config = dict(
    hidden_size=832,
    positions='rope',
    lr_head=0.00606,
)
Each number is 500 + 50 x the weight over its row's rms, rounded and kept within 0 to 999. Layers, rows and columns count from 0. Numbers have three digits each. The size before them is the row's rms in percent of the matrix's.

# layer 5 MLP up, 2240x832, rms 0.0491, rows 1422-1635, columns 0-63
107:533414499434518473481529444532515490487528507492491436553440492517479412545475585578455524487448451530502543468446485474542347462535562532490647481462453417595507578493520495493523461585517500
101:533450518453471523478542510569506515500513471571587447529466524497470430526481451421549394564563441455484542555443600435501405461506507523553569529499476542526437599446509554491484497542474573
135:551474489449532474574489529498523461505531560548451405520596477546471458521504513476548484604550539435516486608437469462525476419385491537531495486489451416515461448511542501507375419551467455
098:453545516514513535499482466531461473451512496489447491487529635528533443585557457420576585503525524568470543467529485492412554586444437513605505524484493475538415519477443509536520589507482462
098:591483586504456570437508510520435472483513444577443459454516483501523510486442468511535565517444479528513513536506509543553536378547547561474485515434519513480568463559442588455595520405506414
093:559507533433485544476458476526484540504410514468590468462501512495495585521529496420448490547452427541473483506531478574512461558451414593510517464506540483528557499471542541440423497562549566
104:546415469459499475489542519429455536444516434417513526608540474501476456535397459486433447517525460493507436533414505498514442431471387467571537525451507512571487566497484596422502517494575478
094:576452456440465463405548368559471525457482533505497567528440580488413461467532507551548498669446562413554575505467493460461507428417459567400495540503490433498532512538560473492558503477483514
100:480418611518610492533486460562407533508526625548558566476500442434474540561396483397558520530468549483531499522455445523513500490441482506472499565573479506458579559513488462579416508453488559
103:492511460611616490459513587518461493433461455533497581486485493612444488547532482467518455473622529508516482454527465451570617522424516561518520548513382552518469584528544466431477517620526448
120:563486360486564477609428544543439468487463465391495548507391445491515542459554540505528497458536451449408527461481550461509439599547551446494435518498538519433521494428485479457462461560533523
094:512560490437405573500448556372495539520496471587446566508569520505554575503514513517543481520445505489516532577472504487470538491526501507546480439382559557464472462481445501449581454592504671
096:429570513511505436464421442546449470574621529522490433415484424612588579519511464531452488442525478481494496507565559468548534457504555428637385483494429513391588549425489459456566492519571535
106:392581479600589448495528611514492573507571595535455578464471467540465387549481525365440423403588541581498474400454409431554434566525480377500471477457577455577522538533533542541453521507496465
108:512484474519484493513474510568573578437399465530439561496493487581564493534484521594621559437473466649499531556522561523446529474494560471462418501509557579487482512408504494435522423395494545
110:463539520519438509418485535505435508545384457408423494440529455522562479457463451476551488523590493484551495538445521524497487456412465512484422550465461486517571505559403470549456384443493439
101:503496507423469522452552526573599400509454420545511518470544454491564392482496483541461513484412432453485512442562492483499451516497538498524453413517459478552536554587486493393451586499504515
098:499552517474446540574456504513516438570561640627450602381438545477444538511483462449473582497498567510566509542540467484486509536460449519492462402435486527397515568500538553512515475454394448
103:502521545569496604508402486498563557492362522503568478523503468484473420488488490502516508502497501466573478543553448521474456555525545511477478516444594477496446598476444438583434475468426497
103:600495506471479560538444479507493460430395440425436633454478486549516576567529478565537456491586627509512502430465553507437457526465511507442489560427520515449553459533447529480500560481449513
093:516388550508507509533590483556437477532494438516450442484419491526517565493554486515441402476516500484494486536599561461563527439464513592457450639509445529517399529556447544459521505428557522
093:445490512519607492543547426526458479481449511542574510494477484475430499468507457544458513515512502503511439426517465544454533536529480442541473421479517460459578520495522519474444503493526479
096:432483562505534556544482545498470551610459523529555588500520497494427460446543489576512472491364522352492510473556529559446467495642474578494559479493501450498457461511481412497482427494419531
099:441466596553443550470467525495413472497435508479466458466529457584594639453544521430471526506565507472526542451448474514524576510481465436543487504553446534461530515472352599511434493442479492
100:443521605521541484448531497548515536404440542480517508474528531506533479490438487422454431504536488502528515462562473561540493451523551539461557540542500533500557472464473570507553583648427539
096:471515462519526515462567459573486516472459526523528497577526504493435556480502394426464410534462516494559507513559514556568607471532431532456481407472543444523460466509494316463521469455475506
097:396474457414532451477443498515591511601518579495550584456509522474518479604535522435516466477514505424523490502528462493502530501490512459465462481527520437440479484522507530427484566553404538
095:497505492531483546509461468426414445468553559581444377527452455491546508561514515524498465516509575467396487468566450486535520536573592543597475433432528540408474487482538600452575535512440510
093:517467524524378391483498473522492507509546475549535507477526490571461494531442566588480513498542459435484626456575374457543471501498455599466610498562472546498534529467542557507504547598467531
094:380486491492495526457499615535527604584487487490473659532526458531497483580563489547417423459501522529453565526513453479560468413539600514411480493480505467545502465571446564531549511457460473
097:500526489565507532463511454521521452496500603582458493465538533521447522559418394541540476525418423556491518467411483476500480483527502485458619449515461504528550448601494476490532462505511543
101:537480487529448468474541496507611474498511518502492452489458513426498465500650529519605492536434482476499514450498524538604442548488557562574523496552563496479437540533561583441386486517464481
095:532488505478495491580497410532518566555531512466480458510418518421556441610428488602474517489561507529504414501457556527521433413460488417503528501459528470556416470496517554569509454549498481
101:520515512443489474457417499469461520495502487618545515484473513462563450547567610528480426516536550455423523489504521526442548438497534488528570434512489514498585513453544492550510539563575509
102:462444512535483524523545477560483490459496602501477443400531531480489505533500532490469535462473482468545538576514451552453517526516438480511611541549586421568567529418544501408453589508489514
106:474467474464495635518508509468560477517548490479522504580463420562510512428498483522518448434464508562489473526543484585496570480532481474578573511541486403491473591443448552475486471431409414
111:491482539501618514532565516477471408454564523412455509508591489452562499474534405551571557542580444522568462476452408466523519403517484550449494483466509551539493479433564534457490489583482537
104:575558505497479462597561455560449375521578509575418450470445497533480461564555507676465532404442509505579492437473480507547438519468567536519420545523492542526468512507407585593522510519482492
100:523476556528525578497439484549569523530455373526505573578541519455497543512577489414549454545506484493491432538526532502484379454567495475494534438516494412478498535501484534402586486444475552
099:393497415449410541583487545448554396493574426510459445487458470470524449529432558563474474463479586460532584512452377503461518470516485447546502528527526566547482507502509537483507511505576482
098:488479547434539447508536465609478491515522492440476496483563473443521555500559539594585492472463478479483484440561458459492467470521540620551514445489493544594513467529532495482555422568610462
107:488469553507497554452462544405448551522600542497546451547498500439524565463554473445428479489527403464547546466537439510419488507509492503501463465567575472477448523534608567508554483497503540
101:557443545556504524518529468555508492414491499504497528410504418527566574498479521436397529469562453532487501539446474471515547499503504557413556475599534565418504552580497463509424516502510423
097:439575525505493501463497490557498563487516576518493533527562468557432462491433557516479569454499465555487550529456555505530483480468483464534563505481525486508530516501507477480442507383448511
111:504454433458450511569426582534510519570518498472517471574452313455493462483469565539504510560436466504497569440459543448454409564464578504601564482603458460581576521548536575613486503488515500
104:532495508491507474481445517572534516515498488540442496518526426553521517578521553457459576474560549421486596525521510503544554511589531571560527452489454512491508528411564578472519506545543532
096:550592516573474495512501513614491436538414491512499409408500499503505539539579481516452531547483469493542530577460459432453515401549566531458560478416471472443501545430444401539502417478509507
094:527498617497529502507398460472573460516566505536492492461426381543490482515557487541371563501503438448505538522501485501490545395577519532370421498512481541455503542491478429489550506504496511
099:516512495557605560512503483547535532473453538536430460517495449529565509492443451500565497488563435484486430688439472523459557486487494508554539550439532480427451501450582530545472389490418440
106:537565480510377545427524467526551464488557500517473476531529507495506496566431550462427474509603516631498461485515555449554536504412503464504566502514468481438482428449464472587439479457489613
105:459462489529508483407494474491509441502378514555573533464581484513443518570464518591574527450530418435593570483547467493438494438448519474523480492545446496438456523520454478482497401415563541
090:466546492553534555538493521490518530552540501517504407439429537460534412534557496574519601475530574504479527568486467526447577496528471471504389531526420492454386557372574479526432490514568561
103:462499413485567616473597453495431646410558470600539547529508410549410507459481551446485555503400457556534544419572502572440568479458513543477543557458550525545414486500552430535485434514556491
095:503522556491483505499542498627490559507453550537568484485475493480456492474492582457459489461468594533561468572591486558472491562460551437487490602536596490513505589543567504515539454482546417
102:560513547523457638518488465512537556470478483430443510540522511411526431492525594531558577537494501402533481520582542524491455440544599479556537465461524413499399501512521487506483427528469570
100:454505527466418509443542487455535467382430558465494475478566408472527398460428485403478543583568536512488499544521481595508508411486461516456475581458447463379517458469478683513518545521435504
095:542496525495591549422598460540528617472469523530460450532486583518552493514451555499562418484453530476535515523430486480538580441479506491501556490543482506544463563471469465502579510465536509
099:515495473518499469603455463434576461537472424462559539533506474457447549524517484478553553491517658478531471513547592472458457514551561464437516536464638498514505437457545479407543474482520471
099:501534467536490536597409450544460561475454591539465530462469520525496621469464484510524503478433514533518541535522486520443441499431553500491436560498520474443531477458466542449550444466521425
100:472505521493436476532453470559611595410497466501475536506506474546452496457436444444536466475451514544460435484565473506515526504505407440578459491557642450549506533482528501563551546445545505
096:612559505525534482505346445442545583475582448442430498424556544555551560544461482552556528512453554568428449460484518504444589455515525557586475532495511551559401508426499396517527510479553502
117:661606509483529513458537523466482590496536447556457478593456522488445539483482572494494478490511469476447542435482467514530539534485497556604471542471438402608508543541418477463620524430459486
095:549544577582527474463522495474547481528535413452489497460545558470543468483493482447373501488434554502525460535521491547461492413528538445350510549385450487476565432456461527429448406392635322
102:534544492409414590500490369521458511498488559439488541480539535497483487452513516444544568477622585470529390518514474432478527524559492449542508552481568518488597449471470445606484516386502428
100:487454541526504389479536442409437468538471464558591440496396501540489566488462413512399473522428481500478532448477516452485444521497511404512488496472480555494513529491426537496562547620578464
101:538464500430564404562496478583456469504459528500445521478520565586483537585574501456380450554574499509470582514591459506492457524491555492487587505532495559546611516456533572485520542571545488
092:453657393506466555488551498506523519469483575528496527503436471517446482472456522494506430523556521560476352518454477504455518467442557556470466435392495448489486388498500419584500464426488489
098:451534576457474577530469545445567527535476517511597512577518490522397539476533548551522461562520549508478542555621572557452452547595517464491530520527583488528487559489503483505552496503403543
092:509512516466467425355564513482496465428573507451468467468499433470515483475554373500499543412524519427484493416593536474448579448509398515522508551534460590442494405445491466481546505579558557
098:534427465422542420544467546521427522611584431475565510501466483441491532506495511442526535522476451461384491569578533538472513491506523450458497576583524436441541547494545465542486478556527471
090:557441464582597463522539593460481471423499536498548449457457526521502489568499540533507538512479504515467492494526562499558561483510484527563473526446537420507456504564506521533442574459519456
099:466451496494479427485477556440513546404518457481501526512580626520509447527440574388565526503446418547496471498562483443514510504480456502536517495523545534546502460518588484479406516497553520
091:451459432550528488466428439501531495488427484474478521472544496469466550547513502508469457501534547499439541453537500502506579499511474515502549417563463501487475518524503555444596467387527489
108:582425435432510417535471487469467591462521502534525472527472519558512486478510556539520503571461522475464523519491434439467529442467573566556528564562493497495464551554475449539455473468513481
098:486443503579500448498463505392519462524467527457507543545528513487490447472558441459536540534537469545548523448481484475458490548570611478508550415566448460558510466515508522599497523606422486
105:472454471437502640449447357515470423393517515464625489500571591482558540583537512535431509471529516496398419615582534503447566496467635548467511524475585444461465583530561611425399587494515520
104:516456476600513457579425461511545469515538452417494526443526495535609501440509497541548440434558429546473492417374465534463538451417463391467538420513530503540541384415502471481565535479456431
108:459500499541560438557492507581437438414477598544455493509473496528509558476481538439481495508460498500464534562416524479555515475522384427545558517453422472591491508383423454473393463506511494
090:515588543492557524469501430582572513517460505442556468517488479467451499551534634512573505515515528599516538480551409521512512455407531509468495464458531449469486506471516532501466502508484402
085:499516512559526488492449416538464473494522507544495482456493429469545486477442545504471535508480489609530549505612519526558514526452538559542435501488481456469530517342455549499448492492494504
097:530626527482411504520484496594541464436520511419397471432479378565525511496530585529390540456524515536502508540444515517525451473529471457486530475443493513507523504523489517527582446486520417
091:484501515481557477493473484406479466452433515486508540448471485503404534518427508495508491470611514386476464509529446536373524375426532579419549576598597499465400533527472528517513422572483434
092:492449539546563468552529554551472464553487511563522420467478644531511451530525437463412448496443474559513516481517527479459494522507529463480483449534465476506591497453432512446454383523502477
096:494557508533455492490453479486490482508486471448466538478476427538432551442513497438487514546530484476489486448512461516437606550572433524551450505559467573339556471505509524508487430440479558
098:449537550562456494437536518544462489525542449526490481475482456560499569512500478424497448507502465527477472535562525512593449470338430571504564424412488494486552498457515577531476480480521546
095:513513519477440411464412437554526501412584477456546479519546464473502486542504521484499523491521487541540536463517486511473411490517468442509500436471520542541517491525498462462481573440556653
092:439515466435530502494469582607450506521606480510410543450486499474478517506464517437437467470451582540474541480382467469560551605479556509457462520485435472508547531437501418482521525485521525
096:534444428552485534452537508536467442518538565488562511517470533571495496515469484531476416595502461477535548532468480460456561569459512475527591536496474593543506525527473413573513519403505370
097:559498563546481432460497473580503454525462423563505413449440537522395486560472528438536577526567538518584480487551397510491507483437505514442512467496447480553547448526543471406439460483479557
092:517510542539396463463486501547456533516524450485513446469536503535479564505555481569443514463553536565436481574495526497475571496571428449480521534434493497523440489499434436427486504506545443
105:451506504372566432523557501478568498460497492481443540515502548462546440500456555511548507467448522543522459510497487536458430541558532567526503515416421496511645487482411483578490556533498484
107:560518534489426594475522481501551503429487412471422527537539519504495503468456397531481511506476418576554494538501469461516499438482484507454472515484549559530419495547522534594478529432533526
109:664509468513502513485446450491391495492389502538580473511447454512539485469547553449448340558581490578427432416563468485501473516517475499486557413523532511543472567510472533530549511493459486
090:531480357497506438549488520529454472436431614458546587587408462526506508482561464438476527482525425501502550587559476494451572558512549550435464469455520527518473453529496485564413428582519559
100:482500543469567511524466573535513486532420444540432428460476549433505485548479482490571579557515583558554497586441511486501515399500479541425449439572490594557415495422449483533371423438465584
110:548511518555441566496560490487513510536551515458486518549610504452555613530417480531581479524578444529447555525532505498524531481487457508445603451472498421550458459527494383531565539545383498
121:488495481535511492492473470512414437468444497546512449446524474513521418440566468482404467501520472468563490552459517551479454488524402459577449506466442536538439439481600565497410478555549508
094:466579524492457449480469478498414491522583645504479495481433538456496577558601491535575509570529538505514483495579507544489499513467528418577479491540468453454535497511584512543531546531485521
096:444554480514481575531482610534522404442385480523450557467465632470575548470421538503565521462513483392428561515576482529507557514465492451482518454559473482548506461420480540437529543506380501
101:490488492469466409474582516463476544453588483444517409633519482482462510507516466384485460536563496494487426508521555515479569514523392447377490546501520508489471477514451457422491512517462573
103:470491508538417486437564546496482598493398535506484529597483547435512512451502514598432500475496478523538611455459394530505513440567470495388512609487525462480393481440548445444519515572532546
088:538536463518560614537501482573524473532568633490476570534525529512499467504539487555524443407521481458390521491441517464458502539456500450510484528451490440549518470451458415452509490545499505
099:501450595484413513510440601542518477503422427491504508460546510501525432541431493526548521502478415429490602534532572513506399484513509441510498507473499579480512457458509543419438445483502541
094:394391562480539448564463503479508490490497474470459527490468439545482429513589491403505507443581492540549590510476494545534479367566479490446487501586533516544457451485457562558466511529412485
100:510570487562565476515541502514468465546452550482513565422475516500452534437484566487526448558469494421426474553562491499504582542459444414517487454438529497443584502483462552545503595497483507
091:389550409580505555565505611460507518466499380488438500506548535572435486490499425426467508435549525451497451487477474477529496533503448489418433381481422475515555539539458460534466470525502457
100:478459552529506491512469477510551493379546526493525397486442524507562425446570460389490552534592407544523436428546541568482549449622532451521472476478501466539518448435504488493403537496504573
098:529484411384548505516404493478507493497466566513503481457496503573510602489631617513474517550500543524496507540484535466510417501553518361509449502416471555358506541602563555449522447544455512
101:600494485488486570548433540484502469611498518515518469448481543423511499456565483490444423579396517538580494512361421511494420562510506487584524398495455451473495429364415510545558453478485541
096:407465521595507564488501432397504424508579550519485539497495423465454574517459410401480487526466453549512526546452541460456493553528472478534529457515497512502582499422498527419438574520475476
095:455528551498455537477532539521475413453410459457441519399548459455545487465511486543455578528521613463517568478545429502455522417507469491429412426489605501485470508469464514480510398509559532
095:516592549479456515524591542486483553575593474467508547451512530580469491520393492437576404523516471590452451469466442467496470530546438479503507520468472449557438562552524447505483462493506499
104:476464543509568453527481579518464421522494522571403519470496454547515441520611497440508538496554471380493503490434539510534512503565527514434475533475491539449478504508517501515495512624523547
097:545545542470463563558510547500477526487438410498476489573470436529454452383540379549507530503521498480530507443446495504474424491578472510467486529488449508482544467541616476565551496528485570
112:498569461534473500458509429526524478518417355447563564565529476498586465427522446551493502452544502428476493504576495454474534520612528507423596510531426498595469505512487464451529470503530429
106:460508504526568541447540562527498544550484509512535531422509591580444471518475440432468369537458479520534359457529499513504529512561464421558486466492491498597442482520526454522545522538479471
102:476470468570569546552496516483457530479474517430460465430430488543556432436517495428425468543585467471462429400534492517447457521531521438557497443546493455509558546482507610501555574542500589
098:484502443493482554490485372480454544461438436553542504558495519524552535517485531503537473446524501514497506505520541525454427477452472525539479473587537462488439587537433478475456524547445548
094:424546577553475450465534512550516513576571456585461614453472500510517510577454482596459567527486465516527597512481417441549445481445553562568464529516440520558547416477500587536564428479522484
114:503517494513446544486557466487451537489520525545440495541449566532505322409435545457450508513574548447516515564442510551583528466514462460530510545490469504495403490535453455514466543558494584
098:520555518522550431522584423499540495483504564453491511500439612517556510516564442464563527483553517548596470465403438506488564505528489418612573642528522509594434467531562526509512488526540477
102:519455410464549529537507514513560459435519427478489520543467421500479437465517489520486474434502484540482519550532433512480573461486404531541517529443524513559523463518480589456505449526474397
090:534527512502513531443473370510529488537453504473583448449495550559430452389441542559499474460498486473494434435413439538507519455513451570438442502444478581525526579503392404494494507354453512
093:589413447567475449498573580544493488430466603518511459525553489525586515504529495474464451516513368553540414489488592508416458533516487461476560523529549454618539528515399605428541554431565440
109:506448511439502453507479462522497506519482572479495572416591518517445519479416606485532514557483488413434521631476452560478563473492424580502511606481537510540454522522570511531467506544395453
093:573454449485571547440489515514464499516524518526567495488563526478511499399514582402401467458604544498489474518457562601506489469492522525419509534491337413555526519508491549497451512461411441
098:546585465465519517505517469542504452445543451561477581481511500491507506543537598538491513483551500501488441486621448513411429535547528539636534430546436405507484495526546546446480537503555402
093:551474528484509431566515427460470568518471510508442405512459563536525395508570553554517527478513494565542530409494432492534484550465525552527422568377448506487469460492568481511517531523477501
114:508475528560425506495378537459511502567466443474503509447513482500522441466536455474548532465499564493488581596446489417413525532405444567528579600568452509512495480506459398474471482548411459
100:510516495464459517571527489513517532535557507522526453412558414447522457498400568478521509586510476581510569557510561588493366498494526427428501457494522442440365592597559529447384458477547475
107:450473535434481628474476474427478449534573464497490500545502495547404536530546460415494416501452530528446471435530480529521427421484447468526499421561618479516454560497436586603430548429508407
095:465461508468561502552455639582581580536480424519440484566503505495509426520426517498512531421553466511530459380395441467512523500450547525550520438541436484581504541495496592548541453418386547
100:510531482429559540477506518390565468467519570518523559488614463495519572519428495423506515519444482523442502571562489511429446549451476502655365434493512444470451461404542477473523636497418540
096:463522451577541473533442573575474522455442581515432510449410511563439402584486468448546499464442531444501527407423489507570593529477493459492535512561503437567454574574535399526495531488515417
111:432472522413441504536530523548547418378518498451459501513483510400526521480520478488562574525439473485475615402463485488482482539517550538429487488451538442412536443387521440505516521506440547
091:463559558396553559469487530453513598494561564488431524593425517498526492521536427482484471499500580511455430517462540495452555454565516405476566626424433485502473515510543443555486419532478503
101:548647513510468466438515431424511595471475517488536526490466468555530496484575500445498420470539479568443422519498531500464457437469523440469453491517487553484481490456489481499523490456529470
096:465527525425549526499523455454516547539455500402516496474456498456470475506512477486521511410641514535477487495512490493430457455537461402508412599517517504479503479543511461474539427502539516
101:548426522460526455506502625466484443571487451430454530502588355616466442576565482548550505497506446455517469502557450500445438537568537614490483395485532475458568544570481478581433443568468493
103:407606542443474557545521422441479468568422509435475546478573537511495563374549485477510465516446466505523511498572495487467516396516502538420521522468482507541461490552556525420494491486439470
106:560486484437506510442518479494462412457474473501586518455509456491521418397468488492415512520554561481502466493466429561405439567492496487477560456532475535512541519440460591506524503469512377
091:505379493441500470470442513521550465539508479503506525459440422483487489609500486474477539575447436532567499537441526518443489591568541456465482537461468518391456469439496459599543480487488563
101:492500428429464534549474421535513608515473462518448383409537461466489451453546656566449442549500550433434574471514447471339466485459536503503544476533503486466468591478458522522510505514466461
094:567500486456402426609496507547537446422456472506542582523441516533438537495586385551648463504528456595566551456530599477489489521510463510504529535460565450540414514493528491457515493416570459
099:570473511524464350593524418448458480487591565503541482533496481431499486506536525509487374510487480615398475486519486457506528563517543540525503512530623454517540487492520565584496500433499553
106:531471562477504518539476493468462567476575514506476433417437625492540513564369463420459483518553399515457473580463426425600535556457525489485522442529481446501554483580541570567515537523545412
141:579534495437494506565501558451522436581545524455456464546501544441516444401558468491533470550483555540447492438538430532472532467453495563508501568558565508490411496535484483471506463487483599
111:492517504484524531555399525467498456525549415479449513499481423516487525484534588434527528474520452429518529553493572523517539476509436497546513490390517481485465520439487544573536500474512421
099:562535487483515486490516513477528482480599493500521516498540547490528536486476481567449512511415551524481515555473565482491596522516463483546480526507428540487496472519493457537506594484541513
098:598445486498520388509522535514474531484510523558522512424534434527518422498579492570632528472460451408509490512472500478595500464455527521450495470435530521520472555521520529453500483476492378
097:502539376482547488441456486506487495458505511430479474483528493514459526524546491476557530521557477487479438614415514478523478483465566437501470561561476436456548520458409481528433533449630539
098:469581425520547539497569495560516476455495504451593502549536542477479494455471493484549369528485530553474386396468409490515444550489482510528503501549462517564509499493484502525410589463518421
101:474397539469531464576466583570515562563613529428487498445517506539526511523505495425436479464484486472479489489543480435572452501601555488497490467413459560473481484482516465569499589528471477
099:488540603512506435468523461492456550472569449499497467441454468474460539572452524599593506530507495473517537436509506464527613463521477572444504337565478509497459472532477535479511589541512457
104:453381455566528464541518583479482450395463485533485561519431448521449504484591480523493547463551510458570415454494485486528460460461538527467525479647435497517557514524433489452415451449575414
095:564437461561542572503475473519404497535481422537407504444500448504577527410528607431466495517484547564478473457497536469527525524464578486505516535417434418511547504531509479518590561495511486
111:504592436475535465493510490450527501516562508538540549520494536369469505478496507542526443492495471550567488460450465476539437571460551542409545554496484537510560434481506545577554411431438486
093:472540457549503563560508529470482455508565447433466549541495564565424500500441498475439503447598502432485518488600472463484383426445482557549436502513505458399514494517552535505552445501434558
118:466509502522462489555454491452629433476558479427497501482467564578410525428419404483482506470468510426503489534378556434470484477579475490468505518399523533509570521444567447440466466428544394
112:474519549500532569487473511469490502550561476523483594421527501497590418471284529526478532483478528484545457506498506537481505485506502495459448515448502509501461454435445503512512501526446495
102:443405467461528479521535486481466455463432476526511521505450439573468505457477606519468456424550455466553478499514483560535558413503501489456452590414467481445519515452513497475526501511504437
115:469481538562533412479504518463503522554361509548487524514519548456539496482493514563483560504534505463417525516627516496494588524492530525541443408543530510511501479541478435462475577610473540
103:563509399467485310522466565460501633444435493504523454512475514448459457480514460477483482555462507463505535550489474492533503522466528460513500505523426612467450585586452501520478520555452523
092:489559477498466518432512433414490517468470448481535574528508519521537413569450511491566475503533451495460526497536522470464463463461602428570545583428434530513500531417465494476494505623488436
102:526553554530513540488515519526500460413537553398487513496460515497431479520589559507448485515527545416458475472525507491528494427565441463564508551497580513503450561433441564530495484491413431
112:399443503543545476476382488534484477538519561577490548483424596492365509488656581518502595516480523523543597530572462498414555456510500523552573528538479477481415504502515542579492453444494551
092:442505459580481531482469425517480424541482431530473443550506461507562469533573449391477437570604446525451485543434501553528481583516385491497417480426458500455410467558517506490525509553390495
093:423479453436513482461491574482508557490472607535540458429515555451516428580529422491435500572532528499447489502548512531495450501527415483538492574535515483485415548537478511462434519487524540
100:516495467556515550516478567463511581489478516498426586475372409518516541391442559434599485425508528454527531501530479506455535444549445519548540594466419503534474465537463432421510462485540449
099:433465495463431496617505579506506569522483515459489486453478497513472435552573563384485545460469545592454437510462446526474514489557588507451498540569574480506553502481602471566503524351425515
095:516504516467454521541478491508537550502544493515448548530442473558606487555503465499482552449396522400446540523544577564419510515603441428517500478473472466427550523515502487571599425472512521
103:550445440439489427483487446533429474585517456455521462503550490548426554406473480563470513486440523455519470473467469524456543479550526550502453575504443557452570512548490480507445520470486451
104:518442488451433497450557542523479473566451488481441363533532468462518490394480496562446517523517608507536453581497578550487499521510466416423522466438516489549462528477419553542466658558533406
089:506488465625449455451472418613630509409497493473459494526573490446492529464464479487488560564476511476494483537428504514535491451454436462386583573433455474535510496441538576352429473459447529
101:409412545455532474541551569435493381427441418576450508482542484497505485488532503503468478475527441521515526468533455485461509448464491484442525505486440541620476433550467530455547577531515516
109:561574465459469427445568520485474541414477548532559622479526560444411490450481497447509401570587450568392406497499478428542501539411577492539515493530581542535496503441508558513563455505418533
104:504532373520567554504512487460455494469454517455438542547476509419525444507492490408500522516571550508457499573383401511402540530459497463607539431486503476476493547408465538573524492485453409
111:568605433513439495468481481507512508466487530533531474600501450522577601497538502472436391446482536453548472627527491541471461459445467552410581501486569442513540572539453432430484469500393506
099:452434542576455626451443544499522422480505460525531469437443536592475516527597557561566519439379421364462589502517493511453495440634541465458513428560551509468427459574468409555467458513530521
104:475463522416463501544497454495469525447443499567515358457478483461539467514580564472513549536457519498450487519535541498347452515505535579552464462457544485514378543503478504460461413538440538
104:518538555532602584488543520591478486526449476479521509486542508502478539533556457496458506496406482565487448594470518504543461423536514429536489531506568410484547519518443422472427494509514494
102:523538463476481533407571512546517482527527524585580494523464486448462493505510605400454472516439536525598521477523532479540458460423506469492584489522452469548459405394426429484491558400484497
110:512512496490525486331519499506509492467574478490455469453554533546446480554437541532501461510557484564422483495448559463534470431561518497505470522484464563445467556461521584453455495538541462
110:474547548457474496533454416499480499519512449525498614542636488445545442532570564544465573485424514463416384487610506461500504478430628434459491556502399643499502538543446568548536482454559498
098:510482586579586442548533448557525528484452455531522533468489507514508405483562645458428498413482429549429531451501469578529501542437545468544448592555577506561481459486512446451552480511428565
105:626547473534464428466621565484504463403579554502614479568535517440443457453467470523489468557408515519433561485472503445520542533464430524435529561522456412501467586551505522475492491528466578
101:571566543550417452517564430590455491498581507588498405526461505423513450541401416523515497598444421437523587454520541464578494578536441482483503452485554506533464585489542538374524534529423522
111:554587502603553508514490502414468493526515407532515479538416479554469514446391537463496437447485355534396561432413514541481606402529521523491442497463520514492533484589509479475488451458458486
110:489583506498532517501564507495492518534507475528447440451468469632454526476511458547561489537491564482462463550433569445539463557516418425449461498392410582562467515612496412501539465511461481
092:477531588513583548516518483481525498521561496404511465510489437444558489580431501511618578501580510510433499475493472463481536559429499580554517507475514562543586477489520558482485493509473480
095:497510405486481623535508455535472469412563451531474499519504433555493582468483535419473461536459585539476493495478477538491486504474495449588502494518493470446481493454473513456439586505496452
100:451421528448474579452416476414435478499506588419540543514547546513481456546528421411493453515480513434615436546457545482543551594588408583520539483511492524542502477504402524467463563565490445
095:575457445526435493536532424491448553485550445476406497560551515500496436527439552479439462480527406514530522506504575466555441483497644443506534464433567466527511457510470429506457452522513516
098:436469489572537422549516570480517513508525432443482463494490562578441543459563468578495486503431460467467500458415390503514554500486523542538483426425505479475448585451522504503464563525545462
125:493396459438517491388474423516428531451498442612488493417529546449547651544439530414544465563433488448453537526519522519586542465488448481493507415384540462549522507506455498569419513462480534
101:480617485566472515556476533437483547435474487487441529470514471508476474472473511373518516502460505498515494463508455495569574460539462542500517478470566549537545463454420403508503484389468569
100:456557530542527419410502457576535560535484561523452426422433499533460540517509466450394521557498416496516520513460479462562514515469543462466549479501547562462501548436498519547523395511501545
092:497475475518425542529498495439563466538573450441531539562491417412494450415465590517535504498467572491495536447560468411452449488468463556636478452472424501502382564508505508448506485513528450
113:576408331431523510588563559591463505514602463499507409524480447524444425470485476381502502549562499473457499518447446564539490494488487547524529515523427507515485525382482516596458506532423414
099:513583522463497528558444516483664539600431502481485540446535374466561502597462507545474505509498548495552474461484485524547401452491556534492443495574567532427522509530502528471576588455520550
100:480525578496507526499542536517461514478535467495445494518529556543528530468495524495477556530532547520474508512584471531514493493516491528587539469526432461479491500508490473494557552557506531
110:419554440500534493575410477558538429401571592523524511486589500490502531510432435481547477437469510540553479488460564505537534528528512501532539498544473504545543491476559402583560514480461485
097:390497468550566549537491597516546524497557547487545527407513384508465540491473410454566498566511445503559469528504534546501629492552525563500480506565415399499522482453432424604537561349451481
094:486539475440577545589470573416542510511515509470560560586612542485486574426526488562605547514360572504547481542540498521516510594489459444481549577522455551399495449522522486505466536454589504
102:519567449519529607499512554519499510504575502580466468545483452496405544465504445599512509427513476523401518477468554472530581574444461446541463538483540501491499491484502455493525484457510571
097:540528531453460506503446490495467469452541558538464384411485488572568501533446565408607532498525504617468557521528561478500511492463521513473470438505456437514463545561549459535479543511487490
094:549443509522476565395536595447455431571501521473557501527527543464544484480544446541511523470451504458526522398450454523434552503437566449460575484530446484530477518533456498420533505472616516
105:523560449447486458499511526538463409507489529447468520580420623396545549575470482484498558529480520440550446479539486543514540469563509542610503525568525520489482526535519489396470542447482521
099:472495515496448483574451515450543474546501564467464472594489473530461487517421595565471472502600533540536477517563487526496500550528535430503496392540545499497498536567484492574609547481512479
095:529504468634415492486452461495524538384472506485452488465447535464475451519474573510497488473495543494546504460579526469465437489594498526528534500447549539533481488514465505556531455498529431
097:538483546503470547522454536510589461479508421493524466448570552530459453500583443505435529479525428438554409518430448428427512435546450520450516453416473509500515542437480437462435463428505593
097:417453483544518503545431560452500472463480553541600500532495479456446516485507465419387477518506468484483421514474496543476508503516495348468521484501439433476477484578567453499441436511521513
094:576477432438469468529467534516485533495504465600474525518453438539467497528460513411491486513417442441433481570542536532498535497559514559536452539540528381398538466418445522526536527453454506
093:573466551377345520543502416510530567505452421447462506492506476532443514502463472543447518529437500458426440534430494505424459411470509516488514551522505508474513583512526455559508495477633523